config.toml
hidden_size = 320
positions = "rope"
extras = ["capped logits"]
lr_head = 0.00907
Each number is 50 + 12 x the weight over the matrix's rms, rounded and kept within 0 to 99. Layers, rows and columns count from 0.

# down: layer 2 MLP down (transposed), 1280x320, rms 0.0833, rows 768-820, columns 128-191
# up: layer 2 MLP up, 1280x320, rms 0.093, rows 769-820, columns 128-191
down768:44 46 37 39 43 50 62 32 52 68 19 54 66 55 34 43 51 53 60 69 48 40 54 36 61 41 56 69 51 56 62 50 50 62 52 57 56 36 46 58 69 55 55 55 53 59 50 43 42 50 47 54 38 69 63 51 50 52 52 57 99 56 43 54
up769:53 38 62 71 46 81 49 66 41 45 59 54 35 47 37 64 40 51 36 51 49 48 45 53 38 75 35 43 68 48 45 23 60 48 77 23 63 31 45 62 54 53 47 52 54 48 50 53 31 67 43 34 50 27 49 48 58 64 55 39 52 49 42 70
down769:33 42 51 59 29 48 55 54 46 42 73 69 64 73 47 40 56 33 51 56 30 41 54 19 54 60 52 57 65 47 52 49 39 38 67 73 55 47 48 50 44 61 60 39 62 80 07 57 42 51 60 19 42 44 23 48 35 50 67 57 17 66 45 49
up770:58 43 43 46 58 44 39 41 50 46 58 54 79 46 48 22 57 46 40 58 56 54 34 48 53 49 31 51 30 31 37 61 49 42 54 54 50 66 57 69 70 58 54 51 57 34 32 65 43 64 71 28 42 59 38 31 45 47 68 40 41 56 49 60
down770:34 39 68 56 42 49 29 60 51 60 58 25 57 43 50 41 70 57 58 46 34 54 49 47 31 53 53 52 33 42 47 73 71 29 37 41 31 44 64 57 49 58 51 45 51 52 52 75 64 53 50 42 54 43 53 62 57 42 54 40 85 44 60 53
up771:63 47 49 28 45 48 58 53 63 47 58 55 42 52 67 53 56 54 49 26 55 26 54 52 71 33 60 66 51 55 32 49 65 59 61 47 64 74 55 55 61 59 39 54 62 46 58 64 63 49 34 47 52 52 33 50 57 63 67 49 50 81 39 77
down771:40 56 64 46 67 29 57 64 60 61 59 81 48 53 57 61 53 53 81 37 48 40 59 53 49 48 59 62 54 66 60 49 35 38 38 46 49 37 59 38 29 41 46 62 55 40 29 32 55 52 69 63 69 26 35 47 60 41 75 58 40 59 43 35
up772:48 39 62 34 54 58 50 26 50 41 56 30 68 77 42 43 44 46 45 60 60 42 61 64 44 49 64 55 49 63 27 43 71 43 40 51 52 49 43 53 41 58 50 60 69 59 42 63 40 51 46 51 36 40 65 44 43 68 36 43 28 73 75 51
down772:74 46 31 43 50 58 43 71 60 56 42 42 64 43 53 54 30 60 46 33 51 44 41 42 70 68 63 58 48 41 51 33 38 46 57 46 62 54 27 47 38 55 49 71 46 70 74 44 53 45 44 46 38 25 63 43 45 59 42 68 57 39 37 31
up773:45 53 36 43 58 54 60 44 40 58 47 51 35 57 38 57 49 48 35 43 53 45 43 66 26 51 60 68 58 55 51 70 49 42 34 56 60 61 52 53 65 48 48 61 67 51 56 57 48 69 63 58 60 54 78 39 59 46 51 46 45 51 46 60
down773:52 48 32 30 24 39 54 70 34 55 64 49 48 56 37 28 67 51 56 54 51 68 39 45 60 48 72 55 35 31 32 48 35 53 43 50 47 57 60 55 54 47 57 58 38 74 73 61 52 55 33 54 60 59 45 58 80 37 56 61 86 46 42 60
up774:55 49 43 37 44 55 43 30 65 42 36 43 62 73 53 73 38 60 58 64 54 48 31 40 49 48 51 72 29 56 47 64 43 51 38 67 37 43 60 44 54 65 54 38 40 48 77 41 28 53 47 49 42 46 73 78 41 39 58 33 57 42 28 33
down774:47 46 48 39 32 52 43 30 59 43 51 46 41 43 44 58 53 50 41 47 38 30 53 53 35 61 44 57 66 58 40 42 35 46 72 61 37 50 54 32 33 58 55 56 53 40 76 44 58 48 35 62 42 46 57 50 25 65 59 50 38 50 37 62
up775:41 44 62 50 60 47 47 34 44 38 47 51 36 40 54 54 57 62 51 46 39 58 33 53 54 52 23 27 48 38 73 22 54 44 62 48 48 70 60 52 65 68 47 41 39 40 41 53 60 63 46 62 41 20 53 47 41 43 33 37 56 52 48 38
down775:45 54 66 54 35 64 50 47 47 60 52 33 46 48 51 52 40 45 49 65 35 53 36 62 37 56 51 59 56 62 53 53 52 39 54 35 45 50 48 58 22 45 45 50 76 36 33 62 48 31 23 52 61 70 60 36 59 52 46 54 44 82 39 69
up776:26 42 51 42 15 43 59 47 34 66 20 41 65 54 51 68 74 50 55 47 55 44 29 47 48 39 30 51 50 36 51 40 62 51 49 54 59 40 80 47 44 60 43 41 28 40 60 47 48 55 47 38 74 53 51 84 21 48 63 62 48 67 47 54
down776:63 38 50 58 35 45 52 52 47 47 38 65 50 27 58 69 47 48 59 50 52 64 52 60 67 57 57 51 53 64 60 70 71 67 59 52 29 59 25 59 50 47 54 66 54 41 48 50 62 28 35 38 47 42 55 44 51 43 59 42 43 28 66 57
up777:34 71 63 77 27 78 43 24 49 48 59 54 40 74 57 43 58 32 54 35 34 43 54 53 49 55 32 36 48 59 60 47 47 50 61 54 51 43 28 61 72 50 37 32 41 60 48 53 41 49 63 47 52 14 30 60 61 29 55 51 33 71 56 44
down777:67 47 64 50 51 43 56 58 61 50 34 55 40 63 63 54 59 45 68 49 43 73 57 44 72 83 59 47 71 65 34 78 59 44 33 36 36 64 62 24 36 65 46 50 38 30 58 56 58 38 53 58 43 68 61 50 46 48 31 42 59 71 40 47
up778:48 44 57 31 61 59 36 70 70 79 57 65 49 44 49 47 44 27 53 41 52 57 68 34 27 57 36 51 54 35 55 54 46 71 36 26 79 57 61 53 71 32 63 49 38 60 29 57 48 80 37 55 52 38 92 48 50 78 48 53 58 48 62 76
down778:52 53 50 48 75 56 63 55 47 73 47 52 38 30 57 56 55 51 39 57 56 72 73 49 73 26 54 33 45 48 65 37 67 43 54 34 51 20 49 59 65 52 35 69 69 57 85 38 59 66 44 38 34 55 49 65 35 54 62 47 46 56 24 42
up779:59 43 50 52 71 50 63 55 53 50 76 51 25 36 44 40 46 51 37 52 44 56 47 58 46 47 37 48 51 41 38 46 54 65 52 38 46 56 71 55 49 39 61 70 52 41 47 68 37 34 63 60 43 42 35 60 46 52 67 49 51 41 58 57
down779:67 55 35 32 48 31 62 74 45 66 44 78 52 60 46 57 47 76 29 38 39 52 47 54 56 36 66 34 49 56 35 53 60 41 55 46 68 59 39 82 27 47 53 43 51 54 44 71 78 70 53 12 66 61 53 41 49 71 49 74 79 51 55 22
up780:43 51 59 65 56 56 49 60 44 52 52 58 45 52 48 51 66 54 44 38 41 37 56 48 33 44 53 46 49 42 60 60 72 43 57 52 57 42 57 27 45 34 58 45 42 38 64 54 62 35 45 34 39 64 26 60 58 15 39 59 49 48 55 43
down780:58 49 71 48 29 53 68 48 50 41 56 55 48 46 34 41 60 45 27 46 59 60 27 35 66 45 60 58 39 51 48 70 53 15 13 54 42 58 37 57 45 45 50 29 27 54 22 50 51 56 54 37 37 63 77 45 50 25 67 55 73 38 47 41
up781:69 55 59 50 56 42 53 46 51 47 50 42 55 39 53 46 38 39 63 51 55 53 53 52 49 65 50 63 44 42 35 47 46 68 42 58 40 41 44 55 45 68 58 44 55 43 48 54 46 43 43 68 37 48 54 44 59 50 55 43 44 59 40 35
down781:41 39 60 48 41 56 50 38 36 54 56 52 45 49 44 42 62 63 42 57 61 42 48 49 46 46 50 53 48 56 46 60 42 54 55 53 53 44 54 40 51 69 54 57 43 68 53 56 39 67 48 50 41 39 45 46 37 49 49 42 45 60 49 46
up782:42 27 49 48 33 49 72 43 67 47 29 49 58 49 50 19 36 52 38 81 52 51 75 56 39 62 45 50 49 38 64 48 43 43 71 35 43 43 55 48 62 48 33 72 50 57 44 42 40 52 47 51 50 36 44 52 37 39 69 51 54 53 80 46
down782:44 51 72 53 58 63 58 50 39 52 63 48 50 37 28 29 54 40 55 47 37 51 71 72 51 90 48 56 43 41 35 59 49 60 57 55 47 23 42 54 48 58 45 55 72 53 54 44 49 59 54 28 53 45 58 42 45 68 49 55 47 32 39 37
up783:33 60 63 53 49 58 59 54 28 33 62 38 60 42 44 61 33 51 44 63 41 63 68 68 52 71 74 47 53 37 38 55 57 41 46 51 55 45 69 62 43 73 64 57 30 24 60 69 53 62 71 67 41 40 52 63 55 56 39 46 53 58 55 49
down783:65 44 74 42 31 75 61 51 57 67 56 53 50 64 64 71 55 51 44 47 45 61 46 57 44 51 38 72 62 52 70 53 57 41 47 39 57 34 53 49 46 34 46 57 55 41 83 47 41 50 57 47 45 36 45 47 58 49 29 57 27 58 45 61
up784:44 51 41 52 64 59 56 42 61 44 38 71 57 49 39 31 45 64 45 74 54 52 39 44 56 53 60 33 28 51 44 61 66 50 56 32 52 45 42 67 48 65 26 54 56 46 45 55 65 33 69 37 46 36 68 51 54 57 41 28 50 53 62 49
down784:25 58 35 35 39 65 46 44 69 42 50 60 50 60 51 36 52 52 41 50 47 54 47 37 83 58 63 42 76 42 44 42 74 39 46 63 50 32 57 56 53 52 60 52 43 55 23 65 51 55 55 45 61 34 36 40 43 41 35 41 46 50 49 49
up785:46 53 47 53 67 73 49 19 68 55 75 37 62 56 61 59 65 44 56 77 45 47 63 44 65 47 44 66 67 02 48 61 55 54 43 47 39 48 47 76 45 61 13 54 62 52 73 60 45 12 44 56 77 52 44 67 48 78 71 49 55 59 53 66
down785:50 58 39 59 46 53 50 36 81 50 53 52 67 56 47 31 33 69 68 52 56 19 41 40 62 29 67 57 67 55 65 47 52 48 63 42 39 56 37 63 54 73 46 51 62 49 20 31 45 54 52 60 67 51 74 69 57 56 53 64 54 54 45 22
up786:51 50 55 51 41 58 58 59 52 62 60 42 47 36 38 59 48 43 20 46 24 57 53 62 47 44 39 56 59 40 48 26 70 54 31 61 39 51 51 54 31 46 49 53 56 50 35 61 80 51 44 54 49 45 49 47 53 33 51 68 44 49 31 51
down786:70 38 49 63 53 36 55 74 60 39 47 41 62 33 41 54 37 51 54 55 37 52 61 28 37 34 56 73 49 30 57 66 49 27 36 85 39 68 37 36 48 45 62 46 58 43 58 67 70 49 41 55 53 46 70 43 41 39 50 64 35 49 23 37
up787:57 52 52 48 50 46 65 38 55 51 35 40 50 29 42 65 53 44 46 53 46 60 62 50 67 50 36 47 58 69 58 30 54 62 46 64 41 63 50 64 11 44 44 47 56 45 34 70 51 40 55 68 57 43 54 59 62 56 70 55 36 51 40 69
down787:31 52 64 49 46 55 47 46 60 47 49 41 50 17 45 54 73 47 58 39 38 35 48 46 42 41 57 55 45 89 53 42 50 46 49 60 46 72 55 40 60 43 60 68 54 29 59 33 45 56 50 38 45 62 43 67 53 25 48 46 90 38 31 49
up788:49 59 57 39 41 49 55 56 47 45 38 50 42 38 49 45 29 52 49 47 63 43 42 55 56 56 57 51 45 47 45 45 54 46 65 59 58 49 47 61 58 57 43 51 50 57 36 40 39 33 50 44 48 43 36 34 49 50 45 51 43 52 60 55
down788:52 52 46 61 56 40 42 47 60 64 37 47 62 66 56 45 73 46 52 41 50 34 41 41 54 53 69 54 56 52 50 56 42 70 49 46 50 50 40 66 58 48 34 44 57 59 61 45 31 42 52 57 56 63 47 57 45 58 43 54 50 34 33 48
up789:72 50 38 44 58 53 57 15 72 45 51 78 71 52 31 62 71 65 46 42 43 63 36 54 57 40 67 38 47 34 66 51 47 67 40 66 44 60 61 57 13 72 54 57 61 46 73 64 52 44 56 76 52 54 28 60 48 36 57 33 50 51 43 22
down789:47 54 45 43 28 21 78 44 49 62 42 75 52 58 38 48 59 50 75 46 27 38 32 56 78 44 75 69 63 25 50 35 39 50 67 75 32 34 48 65 58 67 47 57 75 53 33 22 24 29 45 51 84 43 62 41 56 17 34 67 45 46 40 62
up790:65 62 69 49 68 47 45 28 47 26 51 51 62 80 47 50 33 34 59 40 68 41 40 59 60 55 53 23 52 67 73 71 24 30 45 74 54 39 53 44 52 39 27 37 41 37 58 67 19 55 71 59 44 77 46 45 54 73 38 38 59 33 48 65
down790:45 48 54 58 45 58 32 68 51 29 43 60 58 49 32 50 68 60 41 50 67 46 79 59 43 57 66 43 50 69 52 51 59 52 49 59 37 23 70 46 36 42 29 54 68 72 47 76 40 79 77 39 53 26 50 49 68 43 52 28 59 58 56 62
up791:46 60 59 52 47 52 42 34 30 47 48 57 69 60 33 39 63 47 40 54 45 49 37 66 59 42 59 67 25 54 72 60 29 32 33 72 57 40 54 51 48 69 50 28 49 57 36 34 47 50 62 52 70 51 43 46 65 32 43 53 38 56 51 50
down791:40 31 52 33 25 49 68 66 68 63 35 52 69 37 51 48 64 46 46 47 62 51 36 30 48 47 59 67 49 41 44 41 19 57 63 47 54 62 32 52 52 68 46 69 39 51 66 49 64 46 41 48 48 64 42 50 63 35 62 68 88 68 39 48
up792:48 44 63 46 52 24 51 61 44 34 50 32 65 47 41 48 25 80 51 28 60 57 42 59 51 56 61 43 54 38 58 54 49 41 33 69 48 42 50 53 53 67 46 31 47 57 51 65 51 41 73 53 34 55 67 36 34 70 53 49 48 40 44 49
down792:40 47 50 24 34 41 56 74 53 59 45 56 59 57 31 66 56 60 51 65 57 35 62 60 43 42 42 34 59 60 43 56 66 51 43 58 36 55 58 46 59 33 65 53 64 54 45 67 68 52 50 52 78 65 43 30 56 40 76 51 58 54 62 29
up793:50 58 46 50 54 45 36 65 55 44 34 27 42 50 41 57 76 48 54 52 45 41 57 45 59 41 41 49 56 49 59 43 50 35 58 42 60 54 57 57 64 38 55 54 41 65 48 65 51 57 53 48 59 53 57 48 39 44 34 58 60 48 55 38
down793:50 58 69 51 58 52 45 55 43 44 43 47 47 47 71 51 81 44 55 52 36 58 56 53 59 43 62 54 53 42 42 46 40 62 38 41 46 56 61 33 48 64 52 13 57 54 31 65 55 43 58 55 48 46 51 68 59 40 38 48 84 53 57 55
up794:55 54 64 36 48 54 37 65 69 46 55 57 43 69 51 58 51 69 46 34 39 47 27 53 69 56 39 61 53 59 59 49 52 47 50 54 31 40 24 47 72 52 42 46 45 35 43 45 46 63 60 68 56 50 51 62 43 61 50 49 61 49 53 50
down794:45 47 54 44 41 28 36 49 49 48 46 46 69 53 37 44 61 67 63 66 23 60 42 61 56 42 52 42 52 50 29 46 65 34 44 50 52 70 56 51 63 46 44 49 47 59 52 58 54 49 51 34 46 75 54 37 50 50 58 68 53 53 51 67
up795:44 61 52 44 55 43 51 70 71 39 34 52 42 64 36 49 56 47 52 64 47 45 63 50 26 43 50 46 17 65 58 46 39 44 47 47 84 68 39 90 35 54 38 34 63 65 61 64 50 55 57 45 41 44 62 44 43 12 58 30 52 51 63 44
down795:49 64 34 57 65 33 57 43 75 39 68 28 49 47 63 37 27 56 59 77 36 56 54 54 61 40 33 69 51 46 62 60 22 27 51 57 28 62 64 45 35 57 19 43 27 80 15 55 44 39 44 56 61 61 82 36 52 55 22 45 86 33 48 67
up796:52 69 58 42 76 44 52 55 64 62 53 48 68 50 58 61 45 38 45 33 51 61 42 80 58 49 64 68 49 55 57 42 51 54 43 60 62 64 45 67 47 61 59 55 58 50 45 66 45 47 63 59 41 69 54 64 51 44 46 61 43 52 48 36
down796:65 59 44 46 58 36 61 46 38 49 46 60 58 53 40 61 50 50 39 66 50 38 44 39 61 36 40 48 42 35 43 54 76 48 56 53 52 59 48 59 39 50 60 46 56 63 53 67 50 43 61 63 53 32 42 47 77 26 48 35 39 57 59 47
up797:57 50 45 51 49 52 45 58 54 56 51 49 42 51 63 51 53 54 48 46 36 45 48 64 46 60 58 56 46 47 49 48 59 46 61 49 59 34 59 53 58 55 47 64 57 59 23 36 41 39 49 65 51 48 33 43 34 55 56 39 44 39 34 56
down797:64 57 39 44 46 60 45 60 41 74 37 39 61 51 60 63 67 56 55 63 57 38 48 52 63 45 52 29 60 57 46 56 56 47 54 66 48 58 24 68 27 36 32 34 58 35 56 55 41 46 52 55 55 61 46 73 47 41 56 76 64 51 45 51
up798:70 52 38 60 30 25 46 42 59 38 50 63 47 72 62 55 62 72 51 45 55 47 44 47 27 54 42 44 43 71 45 34 45 59 24 56 34 52 69 30 47 51 45 38 56 38 57 63 71 52 42 47 82 30 46 09 53 48 63 47 49 39 31 68
down798:47 59 69 55 40 61 55 48 46 45 35 37 40 41 51 49 66 46 27 39 37 35 38 49 48 59 72 56 37 50 45 37 69 57 59 70 55 58 60 47 58 63 69 69 34 50 37 60 47 54 40 48 52 28 77 55 67 63 50 59 54 45 47 62
up799:52 44 45 49 46 69 61 35 62 51 64 44 56 53 56 45 45 57 57 72 58 46 53 52 32 56 47 75 63 42 48 68 09 47 62 57 61 36 68 47 57 55 53 54 44 58 67 53 46 41 61 71 48 59 45 66 45 36 32 51 60 54 36 49
down799:63 18 45 54 50 37 52 66 37 69 84 57 38 58 63 43 77 57 49 30 36 43 69 33 63 46 43 71 39 70 62 49 58 53 66 56 44 49 36 38 67 36 55 39 54 47 74 56 47 80 71 30 49 52 58 54 58 37 07 64 39 38 48 73
up800:63 54 53 41 40 46 29 58 64 19 50 55 65 50 44 58 46 43 48 65 40 34 64 36 54 46 56 59 41 73 17 69 57 39 32 63 56 65 36 39 61 34 52 50 58 62 49 54 43 66 35 54 48 54 52 49 49 47 40 45 33 32 43 66
down800:46 32 48 60 41 56 44 72 56 82 55 47 58 71 49 45 41 61 57 53 45 37 53 41 43 59 57 45 53 61 37 27 56 58 51 56 49 57 51 55 58 54 62 35 56 48 47 52 56 38 34 48 69 40 65 52 47 43 39 38 46 41 69 36
up801:39 49 49 53 60 60 59 58 55 40 32 57 36 64 76 44 48 49 47 45 64 46 30 33 47 44 45 24 47 41 39 51 68 69 58 40 58 48 66 45 52 47 43 54 36 51 59 55 53 53 46 40 48 53 59 55 37 62 64 64 59 50 51 40
down801:30 51 43 58 59 57 54 58 37 41 42 50 40 37 63 54 49 44 56 36 58 56 60 32 17 47 60 40 59 45 41 55 62 48 55 58 34 47 47 53 30 39 69 53 46 34 57 37 44 39 57 58 51 52 40 52 59 43 66 58 50 61 44 51
up802:68 51 45 58 73 65 58 42 38 37 45 64 46 56 33 50 53 44 62 55 16 51 37 33 26 64 55 39 60 66 48 46 45 60 45 51 61 39 36 47 48 51 36 48 83 28 59 56 41 58 72 39 64 55 46 56 32 48 70 61 41 52 39 50
down802:64 30 51 44 55 39 51 39 41 51 65 51 60 63 41 43 74 58 48 44 66 61 58 47 49 43 68 40 28 40 41 54 43 58 58 46 24 49 38 40 49 50 46 36 24 44 18 53 56 45 60 34 18 39 43 51 52 73 36 61 34 58 55 50
up803:38 47 52 41 38 51 64 54 57 43 47 56 66 55 42 62 47 77 44 53 53 29 75 55 39 43 71 56 32 51 46 44 67 49 58 79 69 52 77 69 66 49 67 36 40 52 35 23 44 35 45 57 49 67 66 44 50 46 59 45 53 46 65 43
down803:41 49 39 27 35 51 32 43 61 48 62 58 33 55 63 41 45 53 67 57 54 46 71 57 59 59 38 68 60 43 36 46 50 49 33 43 24 52 55 39 36 60 58 46 28 63 67 63 35 51 50 54 42 51 53 48 37 46 51 56 61 44 47 46
up804:46 37 46 39 50 45 31 46 47 43 52 34 69 51 46 62 41 35 55 36 44 31 42 73 45 64 62 60 58 49 61 65 54 50 41 48 50 37 58 50 45 60 47 39 49 46 46 36 54 71 52 48 28 79 67 52 38 57 22 59 53 73 66 60
down804:52 62 39 68 45 58 40 62 40 48 36 67 53 30 53 52 47 58 56 53 54 59 37 57 61 38 41 36 54 50 59 65 31 55 56 47 39 37 54 61 42 37 48 29 51 49 79 41 44 38 40 45 58 35 83 69 43 45 48 53 62 52 47 75
up805:47 47 25 72 50 56 66 23 49 44 68 59 40 47 56 44 63 38 71 55 56 49 35 51 72 31 46 65 39 71 51 54 50 59 54 43 69 54 52 69 62 37 69 51 31 58 51 24 32 54 37 51 45 45 33 76 56 57 59 40 37 47 48 66
down805:57 54 33 59 44 55 52 48 46 31 38 57 50 67 73 53 60 43 49 54 58 36 53 52 62 46 51 54 29 74 60 38 59 50 53 48 34 49 51 40 63 26 51 57 37 65 33 44 49 46 48 48 39 56 59 23 57 45 31 38 53 44 37 67
up806:38 30 64 77 66 24 21 29 29 59 61 47 52 56 44 53 71 06 46 58 22 48 74 38 51 59 48 55 57 43 53 65 75 54 53 41 44 46 45 56 43 52 61 60 58 53 47 52 60 58 52 62 51 53 37 50 46 38 62 62 46 65 32 45
down806:33 58 63 24 55 16 47 48 39 61 23 58 58 54 47 32 61 68 44 82 29 25 36 52 45 65 69 53 64 45 51 49 64 45 56 59 30 75 59 52 56 40 42 46 58 53 62 20 33 56 62 37 47 34 43 64 41 51 32 36 55 37 44 47
up807:56 64 66 56 47 63 74 67 56 57 40 58 51 56 54 70 45 48 71 54 57 75 56 53 58 59 59 69 83 45 54 53 34 84 45 79 48 64 41 56 52 47 59 44 50 36 54 66 63 84 55 22 53 47 44 45 46 44 63 21 67 31 56 42
down807:38 69 16 69 35 44 44 41 37 71 42 90 62 43 40 53 74 48 66 57 36 68 73 44 32 33 51 80 40 51 55 55 45 48 77 44 41 55 47 75 57 50 76 52 77 41 33 22 68 47 53 39 39 48 54 63 18 51 62 66 61 63 51 40
up808:45 32 44 56 50 35 47 36 57 38 54 55 41 56 59 59 71 46 56 64 35 44 59 47 48 61 28 42 70 53 52 59 67 47 57 41 48 57 56 37 47 60 53 35 81 48 48 42 46 67 45 61 36 33 53 49 45 32 40 64 44 62 61 47
down808:44 55 64 51 52 21 56 56 46 40 51 46 53 34 63 43 54 44 47 43 54 63 70 47 60 52 52 35 51 40 49 51 48 29 53 45 23 58 26 58 55 52 40 45 49 34 52 71 48 43 25 39 31 54 21 64 64 30 57 40 97 26 41 46
up809:55 53 36 77 38 64 46 60 70 48 58 42 58 50 73 60 30 46 55 71 58 55 38 45 47 57 65 70 65 44 35 47 67 58 19 50 59 42 63 46 48 54 54 43 53 48 50 62 51 67 50 55 56 60 42 49 55 47 52 57 38 51 71 45
down809:65 53 46 39 38 48 37 57 55 50 36 49 44 31 48 58 46 56 21 34 37 55 53 49 43 53 43 47 40 50 47 37 51 39 55 61 57 47 66 47 39 58 35 36 59 37 71 39 62 45 55 55 54 61 65 51 48 38 60 34 45 25 49 84
up810:56 53 59 43 46 66 53 50 69 46 45 41 49 74 45 52 62 54 27 43 54 74 34 49 19 49 59 27 33 35 52 63 43 73 35 48 66 34 21 78 69 46 55 47 60 33 35 68 64 51 19 59 37 35 69 56 37 57 61 47 62 85 50 41
down810:44 32 53 39 27 55 40 47 36 79 49 74 52 59 58 39 44 48 45 51 41 35 59 41 63 52 66 53 53 47 46 52 47 53 31 55 49 41 56 47 57 39 66 54 62 37 02 43 62 50 41 39 42 32 66 42 58 30 55 59 39 50 39 43
up811:69 35 43 54 49 56 54 40 64 31 91 45 48 45 74 33 48 75 45 43 35 41 61 56 45 60 58 48 73 79 36 48 58 52 51 51 51 52 44 56 49 53 58 29 46 57 48 56 36 56 23 39 20 57 51 58 48 34 52 60 25 46 38 60
down811:56 42 43 34 51 48 27 41 47 30 44 38 51 42 33 52 67 60 42 70 60 55 32 59 53 59 50 54 33 43 68 46 27 73 66 47 26 52 66 47 43 41 32 39 42 52 74 50 42 50 53 60 57 47 49 46 47 54 64 57 72 66 24 42
up812:73 43 43 51 64 51 49 42 62 44 60 52 49 37 41 42 32 36 43 72 62 45 47 61 38 38 62 78 44 43 41 61 37 70 56 46 39 67 35 81 62 44 36 41 57 58 43 52 58 35 43 36 64 42 72 60 44 18 52 55 44 47 39 31
down812:58 34 49 44 38 15 44 42 42 60 52 54 59 39 47 47 53 41 32 41 65 43 59 56 50 44 64 34 64 53 57 66 40 61 57 56 45 58 30 59 63 37 66 15 25 39 60 51 39 42 62 44 55 53 48 68 46 49 49 42 70 60 57 38
up813:47 53 50 28 33 33 48 37 50 31 49 45 70 79 38 42 47 55 51 63 66 50 48 69 39 65 29 67 53 69 48 50 42 49 39 46 36 48 64 33 55 56 63 42 34 47 50 44 50 43 52 49 59 56 58 50 50 49 56 40 58 63 41 71
down813:53 53 61 45 55 52 57 67 45 66 53 58 60 42 56 52 77 52 43 61 50 69 50 81 62 46 36 55 59 37 40 63 70 50 66 51 53 37 30 60 32 42 48 50 68 46 90 36 59 43 51 50 62 53 78 62 51 43 36 68 40 67 47 36
up814:43 68 60 57 64 63 41 43 48 67 37 53 84 56 33 39 65 41 42 43 38 54 48 57 44 35 28 63 55 47 44 50 33 62 72 57 47 62 53 39 40 56 33 67 52 27 38 58 69 50 49 53 49 44 28 39 36 48 49 35 40 32 34 49
down814:43 43 55 58 21 67 42 50 65 42 37 57 60 52 45 48 46 61 66 28 50 61 42 49 26 43 55 46 55 53 53 35 40 65 50 75 37 37 44 30 57 37 29 67 73 71 45 39 39 48 35 50 33 38 51 58 34 52 61 50 47 55 42 70
up815:53 43 34 42 63 33 64 54 75 36 36 59 54 72 52 23 51 51 51 49 39 40 46 42 56 59 67 59 50 57 52 50 31 52 47 66 39 54 47 43 63 61 37 68 56 49 40 79 58 52 58 62 40 53 57 32 45 27 62 39 41 61 56 66
down815:53 57 47 45 44 47 50 58 50 46 55 50 42 83 35 56 58 45 48 55 52 50 48 29 56 39 29 59 51 60 45 35 46 64 48 42 56 65 42 56 41 70 56 58 68 45 41 29 55 43 29 52 65 42 51 60 50 51 61 72 52 49 58 59
up816:56 47 49 72 56 47 58 60 54 50 64 45 73 34 44 51 44 59 42 54 37 51 38 41 44 49 55 59 27 46 49 47 39 53 57 44 41 37 60 42 44 51 62 50 52 43 46 47 20 53 44 44 57 48 24 41 60 42 52 52 47 40 43 40
down816:60 46 35 56 46 52 60 50 47 45 40 47 39 69 46 43 47 42 52 56 62 45 42 51 40 57 47 52 40 38 46 45 41 37 47 54 53 56 52 49 63 63 42 59 55 47 41 57 53 41 45 49 45 31 57 46 46 46 42 79 64 53 32 46
up817:62 40 40 39 59 56 43 50 41 54 42 65 34 57 58 65 40 55 34 45 30 74 45 46 54 47 43 42 41 39 41 48 49 55 52 43 94 27 55 45 37 34 45 43 48 35 48 43 73 46 75 56 45 45 41 46 47 83 50 45 65 58 29 37
down817:35 63 51 67 42 57 37 26 69 40 37 55 62 30 30 48 64 59 44 58 52 78 56 40 58 37 49 52 65 39 63 65 49 48 58 58 38 61 51 38 38 66 20 42 55 60 52 49 65 60 47 36 56 49 48 39 43 71 38 45 61 58 56 47
up818:38 45 46 36 45 53 52 48 78 61 65 39 62 86 48 63 65 50 61 47 65 63 32 43 53 43 48 56 71 57 61 58 57 46 39 36 60 53 69 64 59 35 14 35 59 43 45 49 77 42 59 45 51 58 59 48 52 75 64 40 52 19 66 54
down818:44 35 49 48 36 40 44 72 46 58 47 52 51 51 51 50 65 58 56 41 50 52 55 35 47 65 64 60 51 56 53 58 45 54 43 53 40 61 53 36 50 52 48 40 67 59 48 55 34 50 37 47 67 47 36 55 50 44 63 54 99 47 47 55
up819:24 58 54 55 67 52 49 43 86 28 41 48 61 57 63 66 30 58 51 52 66 87 50 47 37 35 41 67 58 83 23 65 47 43 55 78 36 51 62 57 40 51 43 55 47 64 54 30 73 43 61 49 49 54 42 40 49 38 58 48 32 50 43 54
down819:39 39 34 61 39 57 51 54 68 59 48 68 65 46 65 40 59 51 43 45 53 70 54 16 48 46 65 40 28 59 72 35 50 63 47 54 76 43 41 50 61 42 52 44 51 39 59 33 57 59 50 48 53 31 53 50 45 27 35 49 48 65 48 13
up820:59 54 59 43 48 70 49 45 41 52 66 43 62 51 60 47 52 45 57 59 51 68 32 56 39 44 44 57 32 26 54 47 50 58 31 33 41 27 47 69 37 54 56 41 94 38 31 54 46 48 49 60 61 39 16 44 60 61 42 46 35 59 74 42
down820:39 47 44 45 45 50 33 52 49 55 42 49 64 62 62 55 50 45 43 53 54 50 63 51 54 59 45 39 47 48 44 50 63 57 62 69 63 50 54 60 42 34 25 55 51 72 39 55 51 40 54 47 51 51 43 55 55 58 61 63 39 57 58 44